config = dict(
    hidden_size=224,
    head_dim=32,
    hidden_act='swiglu',
    norm_eps=1e-06,
    qk_norm=True,
    bias='none',
    tie_word_embeddings=True,
    parallel_block=False,
    init_std_o=0.0103,
    init_std_down=0.00557,
    final_lr_fraction=0.0,
    train_tokens=548900000,
)
Each number is 500 + 25 x the weight over its row's rms, rounded and kept within 0 to 999. Layers, rows and columns count from 0. Numbers have three digits each. The size before them is the row's rms in percent of the matrix's.

# layer 2 MLP gate, 768x224, rms 0.0819, rows 671-712, columns 112-223
106:486496479506515544517488448509544494481476503532509506543501508534518510452560509483503515470503523458514475511507516492527473487509489476509470506499526505521466516517457515491547464508497488486493516526470505514503488493480515567499490456496513533453524482491486556519492513473487493447491489490476502562495544451494460516499475487510
101:456488499487500520479517479501485518494483481507462466479517518491508518517501515494542545518484482502504498485512506511479564491506460515506533497530507505510486475522516527527506490463523515520466465487529485504533471476558470490502515502500508532503512500452476511469512521460514467468484509447481499486526507474431515514504525529553
096:476504488469454521484521532487487553514471496503487508522504489472452498487485490465548502433453525483479491501511486510509470505481499488522511450488492498477468466529471480460518481485487494496489488580495491497496493501489530519464531475496496537496531488472537499475541489490487482477459517505510469489489463471492451453504495521475
106:522505459532485464521478483497500494497517467495462508505530506477524553523513475474534504481524517491477517437509550526493492530560504516523462482517497535526452519502496494530483499492500496547496489487504503476476528485517502492489532497487485574495496535500501509464528534487502497519539499473456507500514454517534547446508502486511
103:507482509481492482525535519491493537494449470546532445500514502542477513512496497504527471531532492523484510474518481480504498536515494470543473498510500504485503459503451505497507503456519480483493502516467488476539531458474503503465503478534499532503483462504485491506457497456489540506491474497544476483470489524521528473505499439510
100:493424514554491566483540474508481538512495508490508483479487496522482522504535502507514484442511507455522487511460509482517483519546458486516470516435508500511512461526512525484514482495530424505532502499464489515503492519477565517471529541533513504447499495508507536560494509470479508491480506496517567485462515486482475498494488476510
099:539542497496510506535514487478502523492446475483494506493489467468447508500482495500530494499514493545518452509510451469484546465525480542423466507486509504487514480539487515493489480503462508511497480526472484481512506487475517486507487491503554504498532510481508472447507495489499506471471477531511514491536474510485500477511515493501
105:471483526468501528533462511519459528472478494485503530522515488496499479495475444486507518516506474473491512527476507497488483502483513501513492505470503456508501473468493510555503481499429521490559465512491503517483482464543471495518522487515499484487511484477486456491503531478508484488509539496513518530482470518484534489479504529454
096:514509537514441481455474464512494515487507414482474479459509520523539526524526541506507525489482503491514480466499459531517508489520491490521495459494457486499488517513529510533536507508514503488499536450506555450515489492548527512527523522504521514508489476511471469540509541556521486531528491491512507486520531544504535472492495511474
101:538487511505499473504482498536548514485485489506517519467484504480507480515478539498511522456485496485540574499493518464503467497507536500528481473515471530502497479467571490520486493489499520495540466507503498475520536473489508511510509502477519518533493517528524494488512473529501491507475497526517490505502516528470498489502521492497
134:520494520538545476493524517527504498543498498492530502554470514468479538492452491481469526552511504511468473514509514507504507464463481536465529490500497489499503526526484505489510484511556468473479505536547509508495523472520539479488508441480525505543484518487517466508483508445484485450550467515459499488524517515524467501488473459522
101:489533441492516495502522483485523497500469505502499477490429512506499466499507502478498490536476446460502495508488516543457499500500515514487491515509475502493483475465479481496484535459507516467499497466456490508525495480491488540539488508499480542524453529495460455486511488494479464513536498504486476502491525545487532513483520490522
093:511532541462479495502487472483466529499483479511506516459498485504501521544480465492486490473517461500512500480501500514523516519469499475570509499463513500471532477484497463512509500506489493483535446477474506471488521528497547510489510470481453480546512498481538491471510538480485512570524487484552509508488490502485461480474513512541
100:485500520468497502496487530523505513463477490484456515493470531487474540527470524507539495544438511464464514460538519516522485490501490485517495501462519511478485485542547494521515465470473495541513491540539513499514501444502483524543510523467490443490464524508499485519476524479492519483505448522490501539510482513520484484435487466525
096:464503480461491547505490503484545511504506496550490458523488477487476478503489520472524501513491537512497499479498488474572456493477505480521463506494492514505516472537518522537513495488484493516471558494496505564499523458495463531498490483468476489477515526494535474545514540496515483497494481497480515500509483478542510547516485494532
096:470524461491459510536503477473523522514511487493532495504521478519481450473510522482526458504542517489528533473518507550514498539513528506537478490505510491498502524477518520455478476470543520568463460502489522514459537496488514523490486522481542559529506500496457571524524485478529474524476507464486517473528508465528514498500510483544
098:535520499526498518457494473487488512489465492496475502494478528457501496503496482491503491493508508541540503510492537484521518487505491499492465495513509493516513482506535518476547550457521550479521506496513484510525546493537515509532452528473463495529523513521516512524507485464489511522529517524490506482565512558498504502482512521456
101:528473497492482535475465553482504500470510493495560453447489507507513500520509474508532493480485471510504499474497450478501487502498540527478506480550499540483507502519527502514510488467490501544480478505528509507505513551508496465444496438526490503495491486516499529476517479498485521545499553504470537474488525481492474498515499500542
096:488474498511498497582513458519475527508514492533453511510515479543529501526507574553513513449528489489519494472473430498511511469506534486529463499498489466481492464525499504517506542521487489504540494489487511478470488491503501495490489508496467538506500471494541521488522491505514513471474502496507546514494478490481472515489479496489
099:463473461461531505533477452512488532490507484522515483519505507516496478521537497560523506474494502501520489497515444493454485546547503517477506469472477523482525535515494519484447479494506501475522475484528527478509494541512440527444513485500526467494493479507535454524474450503471493519517455497501471465486457526508519481485476505441
098:498485523491532465511498509496493490525415479506492509496542535507462490558510464510477507470504473450465461515487469475497470513492493506477494492450505487534466489484482512505486537504497518495496522487498505492488484477510498511516486568517498489476525546516544523440514493547491511490466485514459526447487496487466501520522501505485
101:478478509499490517462534509486517484529513526455457493448541479484451531478501527507513503489548566521459472499488499478523483499512529510513495472531540471487498500511501486546488472467477541520496514474526534518456471486486458463469525502508540499493538468450522468478499536499467498530558511500502450521565469478522501485461513521495
098:491483533512500518490485511528482505510495489494478464507544512495491502482489514514525492443503467491486481475510493491504456498518447507542480489479523490507484516523541501515514470491443496514472514479503504466499522521495468509487526532532509503486492470485501513472491496451537513479552455495521551487498543478507505517486521474453
098:487533521520496525583486489510484458517480460517488517479487491488497503542462475549555488491507482513486469513483521507519474522513513504539463501478539518477505488495487516520532448471473509510497496511493492489472506512511484483506517502483535464446495475451514502502490544531509481521502485511455507513563481557513494526492430482525
099:531501477481520485530498486496498518522475459510522533480510524477492509507492506529520482460494524507478486497536535536503514480503504505516490469499502505463513532502484469480551480514499505486475504469469477507479543520502461511564457506562463484494481498489513481467522517502488476471465494540520500468530535537488497503461563502477
096:499490506509496469504507487492502482505497491467503527482471488513430469508495474525488518525499540485470514481490511499509452478508526499516542489512467493482470495463494532522484498503543492470535504574522547473500523508508522485491524477555469563569474495446480492522468456509497466562473496490507508493455507530452501503476549515483
094:493507502473472489513518493499489509538460455509482492527479490481476518543488485525491502505522506492530482498535558489460511461534522531550499509495510489508512512495518528520504500515508513471498459514524492446491480502546518521492488475539530523499494502548485516474530504553490509472554519570534505531494519518473538555487484490504
105:522485485525523486454466444515519529510533530507470501490502492499508474514491476514508512519545559539496504489489507551538506472509480495519516516535447494518457541502532470527498558458514479523474510526509446476517543526488536530487467475462517453545490480508492521489478493526508497505492503496491491499483455499480570458500486471501
093:531492478478509533558481535587530516491464511556493489520479467503500460494484519474507503482541491489502515518488488505488518482489459503485490507481526489509520503473522483492501507517532558509548500476521499488529479515507446490503492536514516522474516508505499508503493478521518483549518507494520538466491510498489482489510491483549
099:498449555571471493519488436516537525474501457472482477463506491478467511543474449500527511505481534529519477471477525446481466496510449507497538506472480499530509500508499529503510527492482505497489507492512525528511497501500510483479502552491502511482505524501447465530576515504510507536518498497508507491459525505496497553497472516457
097:495514486532502482501534524476545488512459519512488500521519475501513535529509509514533518447549495488493472539472456548501508486500540487507470476474459449516526498504515502488498481512515464535509498567511510530499497515470528486516527492501446476515506519516517472496486502509464470515498504496467473506520494469511468512507503499481
106:486516511466490520585459485447527491503511497526483508487499513524499521499495542488507543466477491508539505529516490532524510487495513482476499458472471494499537494516460507488516479477522518529483516519497517501534536462535474494492514495486519512514509546488517464488508519498504475482437533542510478471538532496443472556514481499520
102:468495517506465509498526520496461477489527540496481511469520509502492508534523490463471475510504474450525491473494523538518527478511513451507491526499480520478497492459503485485486477501401533518540473488483487476557510502492494533503489533537464528502513514457489530534482479524493536509480517487483552470527503513448500474530492472518
102:464484483479484503518494518502505530473476529554489499526502468513503459470498488524503509460489503494508496462482474525521441476496493531506480500484543494469535524515463485516510479473455482503470461526472500503518478514496473480524534494535534516540476512454505470531465509497491497512514517540488479480488472529461498521457444447532
098:513511500493503452528504476532475485478482470477504449520504533546483524544545474560516524507450498476479463445468521462538510514506511524497458462491490471520510510509523483446500533470509487512497489516454504525480487469520495506502526511463502506485482504543483539505467466530471552495482498476543476488500534489476513482483514505518
098:555535450487490500502492530547486463494494534506469466522504494492535486472487515478532486505487487445522489504465502474482513493557501504516477543494518519481478484457486522533550492441528496469518497537483512443513467497494511530526474528473478505498486525495516531530492505467529537490479485489510454490493482540482552478495493468484
101:442446539479520459513488509519472514479544481485476471506519467460507471503530512524510489528490499502573494496454462548504458494488493465529503481537503480484482505483546499489534527434500518530523505491479509505501516429497515485460510492463491512529492510500497522527487510461498497519499511510461478504496487515545463524501477502493
099:523503500448517532459493499467509520476496513504533516466475456530496521483487454519497499506525533535486505507493514462536492525501497513512500542493481503503472450466538468514483509530506504487502491506495500523544521490475488464497547534466515512495516522514472516536511465519492501506466474485517472502499521523491576502454523490487
099:489482469529507490453516452514481515486481455478480525458500504539495513489546460500527512484520455505501505475448487495481523472461478465459536497519518533498520488481498547498505529508474539485495523488448511500505480471528519534523496489501530521516450522546478527464501518461499480462537448524491510521507492515454534495485522536532
100:488487517498437481506469475472515473519485496525509512462533496492526512462484524506497519497488490543526485429485492476494530489508487492505474518554514508539509468483508472527497524463489497504493456504469539510513510480481516507503505460492564506419455505497466523483527515545550522494493480489473525507545451523494504468496534491477
099:491507492541450556514522459468487520504491475510517516511534498473471488525494493529489526452504495506469545534474538485502478496447523517522527492503515496485490491498481508484524483490510473482518466484497508479524518508509537512508520521513487509532469506498526449465474483502474454538538509492524534510512499497523495523492492506474
096:558459482529480540472496593486526494500552500502507507517496498528554489514498519510506488490497483538508503549528512514527478540517495527544456473435503529523487517495483451510496517486470446489535520544477517547497498493483497492471506542476492505509490506505475502565462508485484499460501516527505499552481521544499496528510479517510
# layer 2 MLP up, 768x224, rms 0.0825, rows 671-712, columns 112-223
105:492513515528525490500511504531496507529497539489490519483501507487502475536461498487469456502522493509509491487506505493484487486506507537527525526543507522537508513485524573486504550526540494503460504473523566456455520484503479471533494571471512528501506509492513502479455477502491460537488481478483541463500512472480494449500526530524
096:516478510481496511487526496515548519513495507473506541538534496520478522476499484503496522500521472501449518509523546504529498521482480528530460463473451504559527514564478503515477506491499533523517496508501507467489486512534467512506477519521520517505507554531511508511483524507524435522506519474497485511524457492498524485519420481535
100:541534500534520535479469439470475516496524508478504488539517530511505543509561508504459489481509518491515491490469529464486546464565510467499479489510536519501503490494527502512457508494470491495534495479488470539488513524470483476473554473496502500521466477496504478495505527520465509484492534522504491500486499502522513502489499535497
103:519509526504503514513486492500485492527499490476497509503515462520510560516510516551481496495509490528531513489505507513531504517524527463453494490532533482516526530511518482502466445492467519466518480508528514461463518517505492467527510460508486496484470488500524523489530508547525465500508511476492553529503529563464492503490543510505
101:518489471557480483509552531529509517540452523511439524518551502526497452521534493465502519490482556529494487499523552497466496493530484513495497508529534518492498506501487488489481487509504511520535530504493524525495529514474539520545485527529522483519508496498514511513518489504505529521450528473532518494499503524536492482466533490492
100:503505494512500491483532498503496508559457476492478479512496499485463500533517524528459488541480522510506520501425467486489540502510531521536512507474492467514499524512496497485510481467503507453471537483523470449476508448509510475512448481496531520506470508527504505523495495486471444505507457513486484480511536502491501526481524549452
102:493528524535487543467523515497513480496513495528507474471512543538486465475490470492519453498513478539477468483464482521528509499518468505483534518528512480477485453497508508469510518502527493447532526555470513499502462528473476545494469496522510529447495466451521515481501462517520520546466495493504526496538532465464460516517526490481
104:509515515553516499492544467522477521468497466507460483524473488494478522539499522496505500523530501487483458474479479520485490499469506520504511513530472494486494472510507479462494500452551463514481560490497526485458545536530552493484465487475505449516521479547477508428502529539516534474512510545494513467455521461534488460484508539486
099:488487531509493538518538501462528523493524515465498527529479481483509487497441526527535521519480513496497494528507538527466509521561463465481484523517486518522479574530511502536492476471525474502497479525521500526506472480470523496483512517544532521487497468474495496517492498516492520495520485527515468525466514520493510481503521532463
101:521481500529530493458479473515521511496507483497520547524460493500517494491485491560523519491510482468515499511485535473467466418488532494490501516511479503523509518464511492495497475495480488516518523500573443510477470503529497535511493528518493487486463467479446484488516497472491500498492542498504548544465522514521486529495506478514
116:499459464488496510478538544450540484487548557507488528539514500507509496504487449481493503445495467525498484476497491502469535525493520525475456545507503508517519473473475475495528528498487533506518494458503512488481477536526504524472493503488552525528500521510490487527497534486487515443496528520507522466528513500505508488556472479532
101:514494485503524494504483505495474483522513506504537482484499488454504504502498458507463552540500464500523540519469516525507496501479483527450515543479539530525496525507446487479519548478493513514512476512562496483496511534476476494540461444481504546459479461480522502526529522485498498504500494497475531532483508496505522522499510515460
097:515494509471473511523460464489484474461550462527467482541450493544503492490481507543482471512499521504506468499531499509471456531529495516489473520517495510524480513503478463483484504505446526488504494516472509513476500489477526509533495514533461430486424482507506487492451539534509520502520510507500536483477482522495500497513520509504
097:479475511448498494501574521472460483518538519506508496521485508495507481528493467513517484551485486463512495484517530482470492515530517492464509495512525508512514481484480452492490521499456441430509468511529491517452534531458491458465483477526559492493493475507507494545492478450479521502497514515484504483480507547495521520487502462476
099:485512511509502487502478479532498494498500468528499510524457541520514486468486487506492499469489505503471495467459509476518512467483526506482529477581512493503540460468555515483527434502498519463516512552522512478507507488497505501515465499530506494483514546429505482528513515512505472526541491480502474467518543467488488503474501462526
099:506503495483465534528534498472480526473521498489520520496490488531544479502493504501500504488488522495469474482481507510479503544502509481512489548496513464462502521501492448503437505491485463496470525508480486496501547530497511558464460512517530567520488518495526515480483480481474498477523516535568450483526536499504495517480498530473
097:527518506497532501449511441496536533512470448552490490513513512484496459493483486439493501528510499457487533465500523454537500531477495520521469486507532529478535505485487510475501506479495534518479497513472485459522502528527487512461507510480474500505474490542562482480463539493499509522529504532487492493504488521470455526492540518482
099:495486515469497504511533511465499426516472521522516533517528505492472471500467498451501480438493526521522532507516531500535480498515497531465506460496453460477509475521505473490519477494472566542515490436515445537506506532506479495516505482532525497549468513475532486560487496487537478477521498474482457506502489491465484450478524502469
097:532497458470487537487474548471493502519457516511524534504538498480511528494478471498510486510492487503519464519502487487524545507481550530509515465490479511505461491461488550536471540467490502526500537551541478502523545569481568499470466475471509500546463496512508502504486482508506559463531510497460464498506524469480454490483449496503
098:485461490464509519511543522487461449513479503541496486494504471501474507472534494533509457488543490510452432495487493579485516505483493539479493524531518465481514461477490518480482474490508476508485477519471499525536484493487488534547484491481530502513504511517449505529503486511467491529503541520518493494481483500479482476493513485442
095:453494497517467504487538483515520482517489460489447543548468517539527461504499477474498521465491467484489501482524510538520479522492502441513466546475495507518470562516522476515487519502485513475518524526533508545517519523461463534459511509510496530505514493512513482511475532519512509501502475493530484523481529479460463537478493524490
098:477514472503524466526475510510505483502512511505510526545536515508504521544524528519530496525532493496526520533510514507503486474522496534545562500504527511511528486500523480424448467511531489522521523504564496490492518527512479522530485518501494474535453503507527538529507470517520469465478454547538490496526544546450497461480504479459
102:496505486513472475516480510508523523506510513494511501499523531497492453531491428459479505472543502527512497456503474526492482461488489516478489508552497542516487474489533527438507534503504451498486479475531534510493503499532464521467462518519479485529512519515517494533499509520526482485541513484466505522491523468492522481529517517459
100:527453489506523482459506465506503474508534490437470474498511490497502484489479540519514527485500530518497506470502508532538503441496480488501495493486482515501475483524503492510508495505529446544486518510503496475496517473500580526514470513496512481478455550527452508474476554501493504491507514478518490542473494493491486479514509514510
100:518522501484513459516495496506489488515517500502512477513478502483515471493496436512493519521492483523480482462484510507533490472515466471496495487490494523500502520474516475478482479515494489502494452518501518510529507460511477530501451514481509512531519519550553526522586472523534475522495499526497482474484553529478549502533497502503
097:483492477486537501493492488501543502520519536493539533512473499519539500486480496534525491495500484512524457502508555445487538475499510518511476510484508517502495487513482499482488515476512460506506529515538458442474459495464463518553465486513482476476500481478511563534527442472523474510529504517495537467487521434540480485521489489502
096:462547471486499527523490525528520520499453522544489470501521507498503487514470501497514460505503497523531522510506470476486531533495494485510496503486504514519468480496493508517523518499479510522568517547476493482485475500488462474508465498464538536502483498514494521463492490525498489516477440474513481484478529448522488526447447529481
103:534515505471540470495480507511509471496472474483473533513502460452497499487494507533506496543517496471518513496504488518514534488512511467525494544463513517509488518504498490477485491547499497488519523527478504533530508457466513530476475493476490560518457555525486510470511500509562512455538457542493488506459494485494512480521496465531
096:491470511495520465527473478478473436490503513467502511468496501490502487532490464488489485485521515508465492488577501453504479448495457493463525507515467554464494482540491486470475479542476487508479481502544516507499547485487516505494499508503456452497481495437477524504505528499487479488476542462436462536494506500545498459498527510513
102:454473482513470486503488474483498530493513485525519504487496522493533498507504488507515521512479529511510481440493476502436478511445522502514493528466479534513501580484548442496527471518494477469510519511481530505501505492475489508507485536469481489501510474468515523456485486502505537507486465498549446534477521487515516487522491495474
099:490501528511451532467470535514532512495511475470471506513475502503493503490527495541517550503499504563516467526510478476521495521479524511535464490493507483494452526553534514510509533524478473489488555522442458477478518508506544444490512465485500517472491496492447530497490507492488517489501523476509482487526462497503491467549513521546
101:484511461457485481479500500507466503564483494526488508509520522517502544527491507466498484497519519535485494487523482467488476473503486490556482504514511501492501501505541551503477546515485476501494495450544522479463511495470509460516480504526485505508504478524503500494479524470503512515505467466508472473507500546492522463466491466487
106:447511497502500518498515517520518499493519537536506471512517478504529514498479525482459472460521500531493503498486486500490460503503469540467558507475526478493501515452491493481511527522521487509473537520499461519510542488487528477476515469513524487479540476509529541487486475450485496532514516491499484487449500529532500544524529475477
099:425504507496506500500502462495531519491516515487455458524518493524506509473504529535509503515466470467520499451458484486456488494517475535522531459495509468507486557503471506546507528487520480507516476510458528458487462473488453488487511529518496508487507494480500473516452499458540530474445535530484498432486467457498543491521546509450
096:543496479507510490497478471542510536504488481530460498503523520517471500426505484524487509515474516457469491520470476421490504562473450519522480495464482497502504535557491546511520541506513514544473503469530503472497480454477483528506442508473501467463480454531486516515483495497513499501488494504469543472480483514482527536479532481488
096:497521514503489488462497542540500445498460514491474539479509541515478509532528466479464492465490479482527527480507520551528510503497465501468462480520505538497495454504513518464514517483524488523502529497512532477476536520520516570514514500490471553498471464503469501526479459495505506473539494500479466486522475500529505482510498503494
103:498525526500479533459504508509495486468463545548521540524503537500517535526458497495510527491506492522541530500546526498462482486500469528520552502517486502482488492471505520468485477501486511483502489535534502517484532461454512490547483520527505497508484503506533511516514483519509446494498487500496511544504492522504565501472519463444
099:463517558492478521464505522512499532519455517467524524502539517532471467533513506473492507497520507500480496483517483512483517472485506546551499485548512468485469508514536546574494541526481487503540487473496549471524503495486499481515495541455469460507558505517531479508488509451432513503514480458523500492525522500474527493513490522505
097:478493483497493445499515511482472492490480515503483467499508467538532501506497531538523432511532516460494465496487509488523521523497536465505503515507517472480480471478512510509467478470447529508505461478517478555505519518523471495494475520521467517482468478510540446530505511484492518515492483513463527478513510512533503469490491522542
096:490515502471533453562459513466465460510480516488494487491474535538497517503513501530511472502473485487502485541509503478487498449512513478520482483502482505500503511507500473464483503519534483557506558534480502541459472524476487483529525506496483496524503511475501488540506465522473469484498437487494530481509509478532561520465518556541
100:484515491497463517481493513511539498513510479527525539539524461524486504516525446507515506525476489484503525485495498460499565505484494524588493468482530496518480515486505483513492495498488465529525515544529468480479466513511487516531519471492478526530496496459500506472478526487512432499526453547472464546517515444478432498511530501530
097:528485513517466490501511519498480496484535506505520499504509456510509526504460512470523469498484471497501475510503489514508518531539510530526462489445463520527491523506496458518527455481503488467516495536536512535477455470450501475506483538511519524471497533478500480530466466437499482535500482480507530491498500489537487533521476494554
# layer 2 MLP down (transposed), 768x224, rms 0.0703, rows 671-711, columns 112-223
096:505482514484525482494473497518505494474483454495473524473453449524459515487513546515496537543476471468507517517520502512526508499502507484573518469489513466524543498499549456517494516482484510481463548546486514524536533512516525520459501497499509494522454481493475469480543495511521528491488547509483455472513504492541528494496510494443
099:506451521506498542536497524514501510520487503468494517501525492514503497484507456499512502481485563516534485498471452488486515456490505497507501530524562490520498477500493523483472512450481492500557474458491466486482522504508489507498552508499517508470456494466425486502523485476475478495479529530497488490525503493524521470497488508527
104:528491482521523533510553537504508472499503487538481485518531472510489491522498455518474493519440591462488478500526500516485510525466523503504473444504528526498497500509483506509492501486498483473524444476507501513508530507508531466503491465484540480463465469521565475514496513500465479523519501480523539522546518479513516521497539525476
095:501492489517511459489513530480438534505511514536468517506537514494478490506518489485433525450473500493534477476533498476502474522535549490536424514496542490520485525485447481502499486537528486470468514494453529483483500482494500538476523517539533514507469526471501506506457503504517514482470499504471542467513460455499524523490515495510
105:507456506502507514450461501476482496504511519506510493531486492496486491469495484516456551494547544460527526502466506523489523534531469455473523467508491521457468527496547517504489473535483500500513492529506508538475498487485515514485480458485492536478521490497496472517540533499489518487491522530490495500489460535506508478470472559568
103:555494509483498494517464469551508509515498491485497510493512463507492471448517538492510519570473488467542498488466523484499475493479468498519544504525488486518496533472508483515514487510504495519494519506514530536462469489501470507422511509525516511486523488515544456521522535483493517492477488525506505479547497485514500497490480500475
102:535496500524489485476504493523497525451470514496492545484489529504531522539491506524508493517512480530466513507494501515520504476473492490446459496453536528526502520467500453516473478497478500540535456527492542481479504515497548528529498529458502462487544488483482535465468490437501478511520532520478449456511480485458500482526512512512
102:517522511529447474469492504493497496480464504493468477481471506505508478479489485514553502494555457519493518460522495498478516481510482542466502527521496497527503461501505500513542465519474444526486453504506506521514464482496484500518511555469517564474483518482515479496529460523524479501471489544494454492468491477504503477481547562515
094:519546446513499476472518495483501491503494462519453514536461475481495525464494495516524502503502491529530532510465485545550466475464515502485507505504480500522531513500538492504503514515493494485485529507509461503492494522499508498535483492446465502517483488519489461474473505538499491463488509517509462489537553544479485511458490514479
100:468529503488448458486486500509472518506486528488518485474529477487483465498478545477469479492494489496516479484466513500500485475509469522510489508538538518485538529522445486560476505516496495515502446470506452466456523493486470464528502562508561525502501519525553472487470492459489524498499511495508562468516486526531518535520517486494
091:531483488558501503553481502469501530490474495537456520457520499519511537503484479469480450503543501480474500468486529510497477510493503492522523527512463493471485529486476520469525522444499507513494484496506492491500502482516493476487477488510509490491506519498482453470506508520463489518509515515447486554485500479531526478487500482474
103:480530544489511466513494473515522476494493485500505473483496481501515500498536477491450514484504495547489491493531540460547527565509494492490483518521492486481539488533513494507527464489474509491516523535480506550450490504504531490470532444497498481578521478521517514491528544507535482523476563531510510523527498495508494532512485525538
102:508490502512519535520527496494513511566478504547502500508517536511501521472492527502545499477459529518505513514488469467532487437513504492493535488492513488498484490532530488524504502469514490480515524523518476527534495484462536485540501513490506540510478482559547476524498444477445488480496499516437528526514456506495534513516474452484
100:474510496523470532508477510472523524490518500501520459535539505464464453497497505446538511508501501497500496509451487515500466498516494501498512519480461521499446551496513522449455493487493533478513513489498498499499501517499522490549525496513470545495487496475531476537489513496483488521514564491508546517530551456474468543533481520482
104:519481528523539502489489524473484477504558495493479419521525515477547533508498531505566492500528437501516471479477489504517538494464493501537491534499510523490487532538514533513473484457491506473499552514529529498476488468515523506481497485491503514499507469501490483498501462562515486492500467520510508509474528512502522467460501522508
101:502495512467493508487488488491494489492483495529522540494435493513511543493496481508478491492536526494489539485517506519489530479486513536534458483512494516496504551510520460500492461475540473493522532536523472559464552501525492517491508530513510516500506484506493456477478517445511464470480504505457504476437504525495494506538512478515
095:531503499496530475495485512498483467495500544508475455528482532491522511518505524539478481511509476473514430513491506497483520488453517510513542482482489490492504483541492538485494501573515482504475482538477527509483525509475510499533544520495524469545507472495497511502492496519483537500482512534491517531503512495506499503467528463521
096:552501507468476520503478494493546528506539546480528442482466506500541465495508516518515499481494501543489517500530462468499485486515508519488482490567470500512529540508470471458494520468493427461480515538511484507518517511536531558483498470493472481478489479476487514480506513505501508477464520525471510480494501501520496495511495503465
101:470480512477516512523500506498481509478515510484487470485541472479475494503507544528521477482526512577536457527487487530489495503461520502500508483526466467486474542509516489498504526487524565476469507510504528487503473465503513481545526534529503529484460512514511491464497499524499446498468484514518494461465480542516562501533507528514
102:484494479500508501498467515542532572503554501489483478516475515474513496524458511475481530490452525546547506503524455464514478483495479530503519490493517505497529483513540522478495472504527529525487491458498475533520489522560523512490546500454497463492495501509512483527504502438481456479471500509480519487497483547492523532518472531523
102:488512521486504449529493527487516514529483471523504475506483470470509490501491471510519475536503440513479505476492498451498463464510427501524478511523502500500486509499466470525540532539499471538512513504475469493479509495517477503493532499487482482537451495488489493450486501492511519570499498507502540445499522475504542450488460457479
102:508519480496507496525533485516463497468524491517467521478528490493453513507509478521511518527489468499521515592524492501518484489504527471492478515518469504483497489497490510480519529460545486489544493482536495476510531466521489465545531514532521535503543542516508467483475515446430481494510486454522513468496462478482494512489477554553
091:500497484503518469471486503485501509518457530560512496514526491452501524555498475490455505475485522494506483491505474454477472513475499473501483491494481527483507517508475525523502470491530488518501480486485465506468523510521460504485470476425489509501485497510506474496534458509464485524523493489478470517456486486465492500526470473510
102:490463468540495511504516484499514485537482546515514539450468443520520524488521479468494508499515522527493459497510509524484475462472532497520479501521496539487527534497524496489510499481510502481519478492473516516441530513511521478526436477498538526467487469492497496506486501516469489493445523471529508483512486519554515501485457469500
104:500522545527447515459456479482503502504491461475491468456495463502507509513483512467480553455526490523517510527476510524482490511467489505505504443473520534500483501496509468512510473482455552509439516450518495515460494498509487519505523512491501481477483496435476516488479496508495513453510487510518472502515486469517511510490505495510
103:503477496476498519526454493480473528462494480474472478484545456467493532467498479526483490438518503554496484449518505491484500459512476506521477462524514471506510496487446494515521495492499496516489498463489467509543494457496516501504547545471536533428510483485497449471530479508511528488523466513488489496539485525583509504547510549463
097:517475491478472507448522559505473511433502507478476490498515526487466507500489500477520496490452533526522524519457504524561488520477470471510510504509568498478512456499462459503488505511534476564469533499505503530477500515513482514507468485526498498528488511494488486495479471523514520515449506498539513494498457434493483507509517517491
103:508535536495453510463495516538489508487512487500473492463506524536487490484466483468476504505563459487474513494505534507484468504529553516480470492497498498513502496554491507498490489545552469495489502486488574518489466471487497510525495477519484527512520521453491492501514536515483522523518486459510508467480526530508512488490558515488
096:518540537553504506512531509506539520498477484515479479499499528519513520490519487509520559520499482471516512451428492525480493491498515502519487487535515444516476534472495506494477501463527511490481530503466532540497522501498533490517496479501558533472523494521530448518484488467512517513490510510531476511503519477492529528538494459494
102:517492485488486547515527542536520489526499527511511501484483491539547467464510529524488512530491489475494514544530494500515523462491500511514491514478531505461514515532498469526512480455514518504520522540526438498493464501458463535533511529547483457480442475483501498511513537546499490520474514482512503463472501484509491549451518499502
104:505484515500487521536462471539504536493477514494550474486539487498507488482523522518501435469500451513515477534537517483515502503513498463519525496529553517500494520511473471531464471503504485482508524522515493519527522496474504533524483510508479471477497520473491501531532475457479487464513493517492553491461521542537514507485493458517
097:476469478521496525519501487509546461443489503496501503500491470511509465496502484524530470523469543498497559496538479486511515515528518531540497472477483490517493486469492502481486477499521516512453527501450534524549500489512513560484489547460496516505551507481488503495525500520503546499528521512501510447437532523465477504515483546455
099:560492453553517532478516491475500505534488471527512524492499483548490520486481470538500511503500497518532453483489495527501527488508459477490516453518502529504491511498516491531536483492522497539484504480497508471444482471507488494495491470488516489510540573490466503507476469570469518489490492555506538522498516456537532537506505475556
104:488511483536467519523529517549507534536472474543515485477530563446483516543531494476487487447460481471474522498516498483450497522520505508493478488508514479481513492471504442520490475498485519464507472528530469538481497527499526549473501502476539536496468492516506485522536520484482516503529531449498510510499549482474482499496453480465
099:509454566530461507442538490473515448484484530524514489467493536495511505517500493508498495505534520511496489502524494535496521463490472552482451479500485521461466479520472510485455497540500489509491501529490493475479487480530466484526438477515451517501525504492497471494496514452519497484469530454444494491469501536512503498469527506480
099:548505502513505484530453482515476483502455472467462492502496487514500519476511517437566525502484495475471473531472461527467498518529534513511500525525498510476534519558489531497526513517505466478519496513478519505476496489499507493506478518520513478480486491487514537523507504540497458484481522491493505504498509523506473508480485525555
099:549477496483481501511528515482465498506495516476506528493575514479500532472500439494503472491490504495507475509458496525500465496463445481504548523491481476524512513499494493466479523515481529483456488481513511546506525454514536508491509484521441572511507492523490464470536550506481503511500498505470490460494499476494488542479534480530
103:500493510480500497482487512490470508482480507509520488486500474490509513570484476515522482470511544481478488472478524479496461498512541480496509460524512508505449512508493514476519503527524483554533468443505526523458552480477505454506479458455494514538525482478466498526501506531512539526514490526547554505484456494544467521511498518552
097:488483486480566480502496531526466472474490479533462526499534513509489534504500436469514486504478457531516515516503503496514537462514503516503495482520526544497526489499480504494509503484490522499514472485475493508472442437443506516501495485482533491547523502526486537480507482481506524531568511521461530519513528471478506497504542484495
099:474485475512496494515507513526491513509488534500519530512480506523512464456551525482481500509506468480539469460486492530516536528450474478487500500496544441474475519441480532545499478549496485519534466487575498520494468500520489474538521511504511475464511483503491470537514469518508514517499521519451568470565508528504473494479471504500
101:501472442511535528504504507476523482475475493468501549464489496477506506496504559536470483498483492487554506494492519521487493523476478498473505475529469484510500461492499476458501523507536512466531481512498476488526545488482464501493536501438489494557512504552457484491531493499502506489464473475530512461477472505499517495486470539505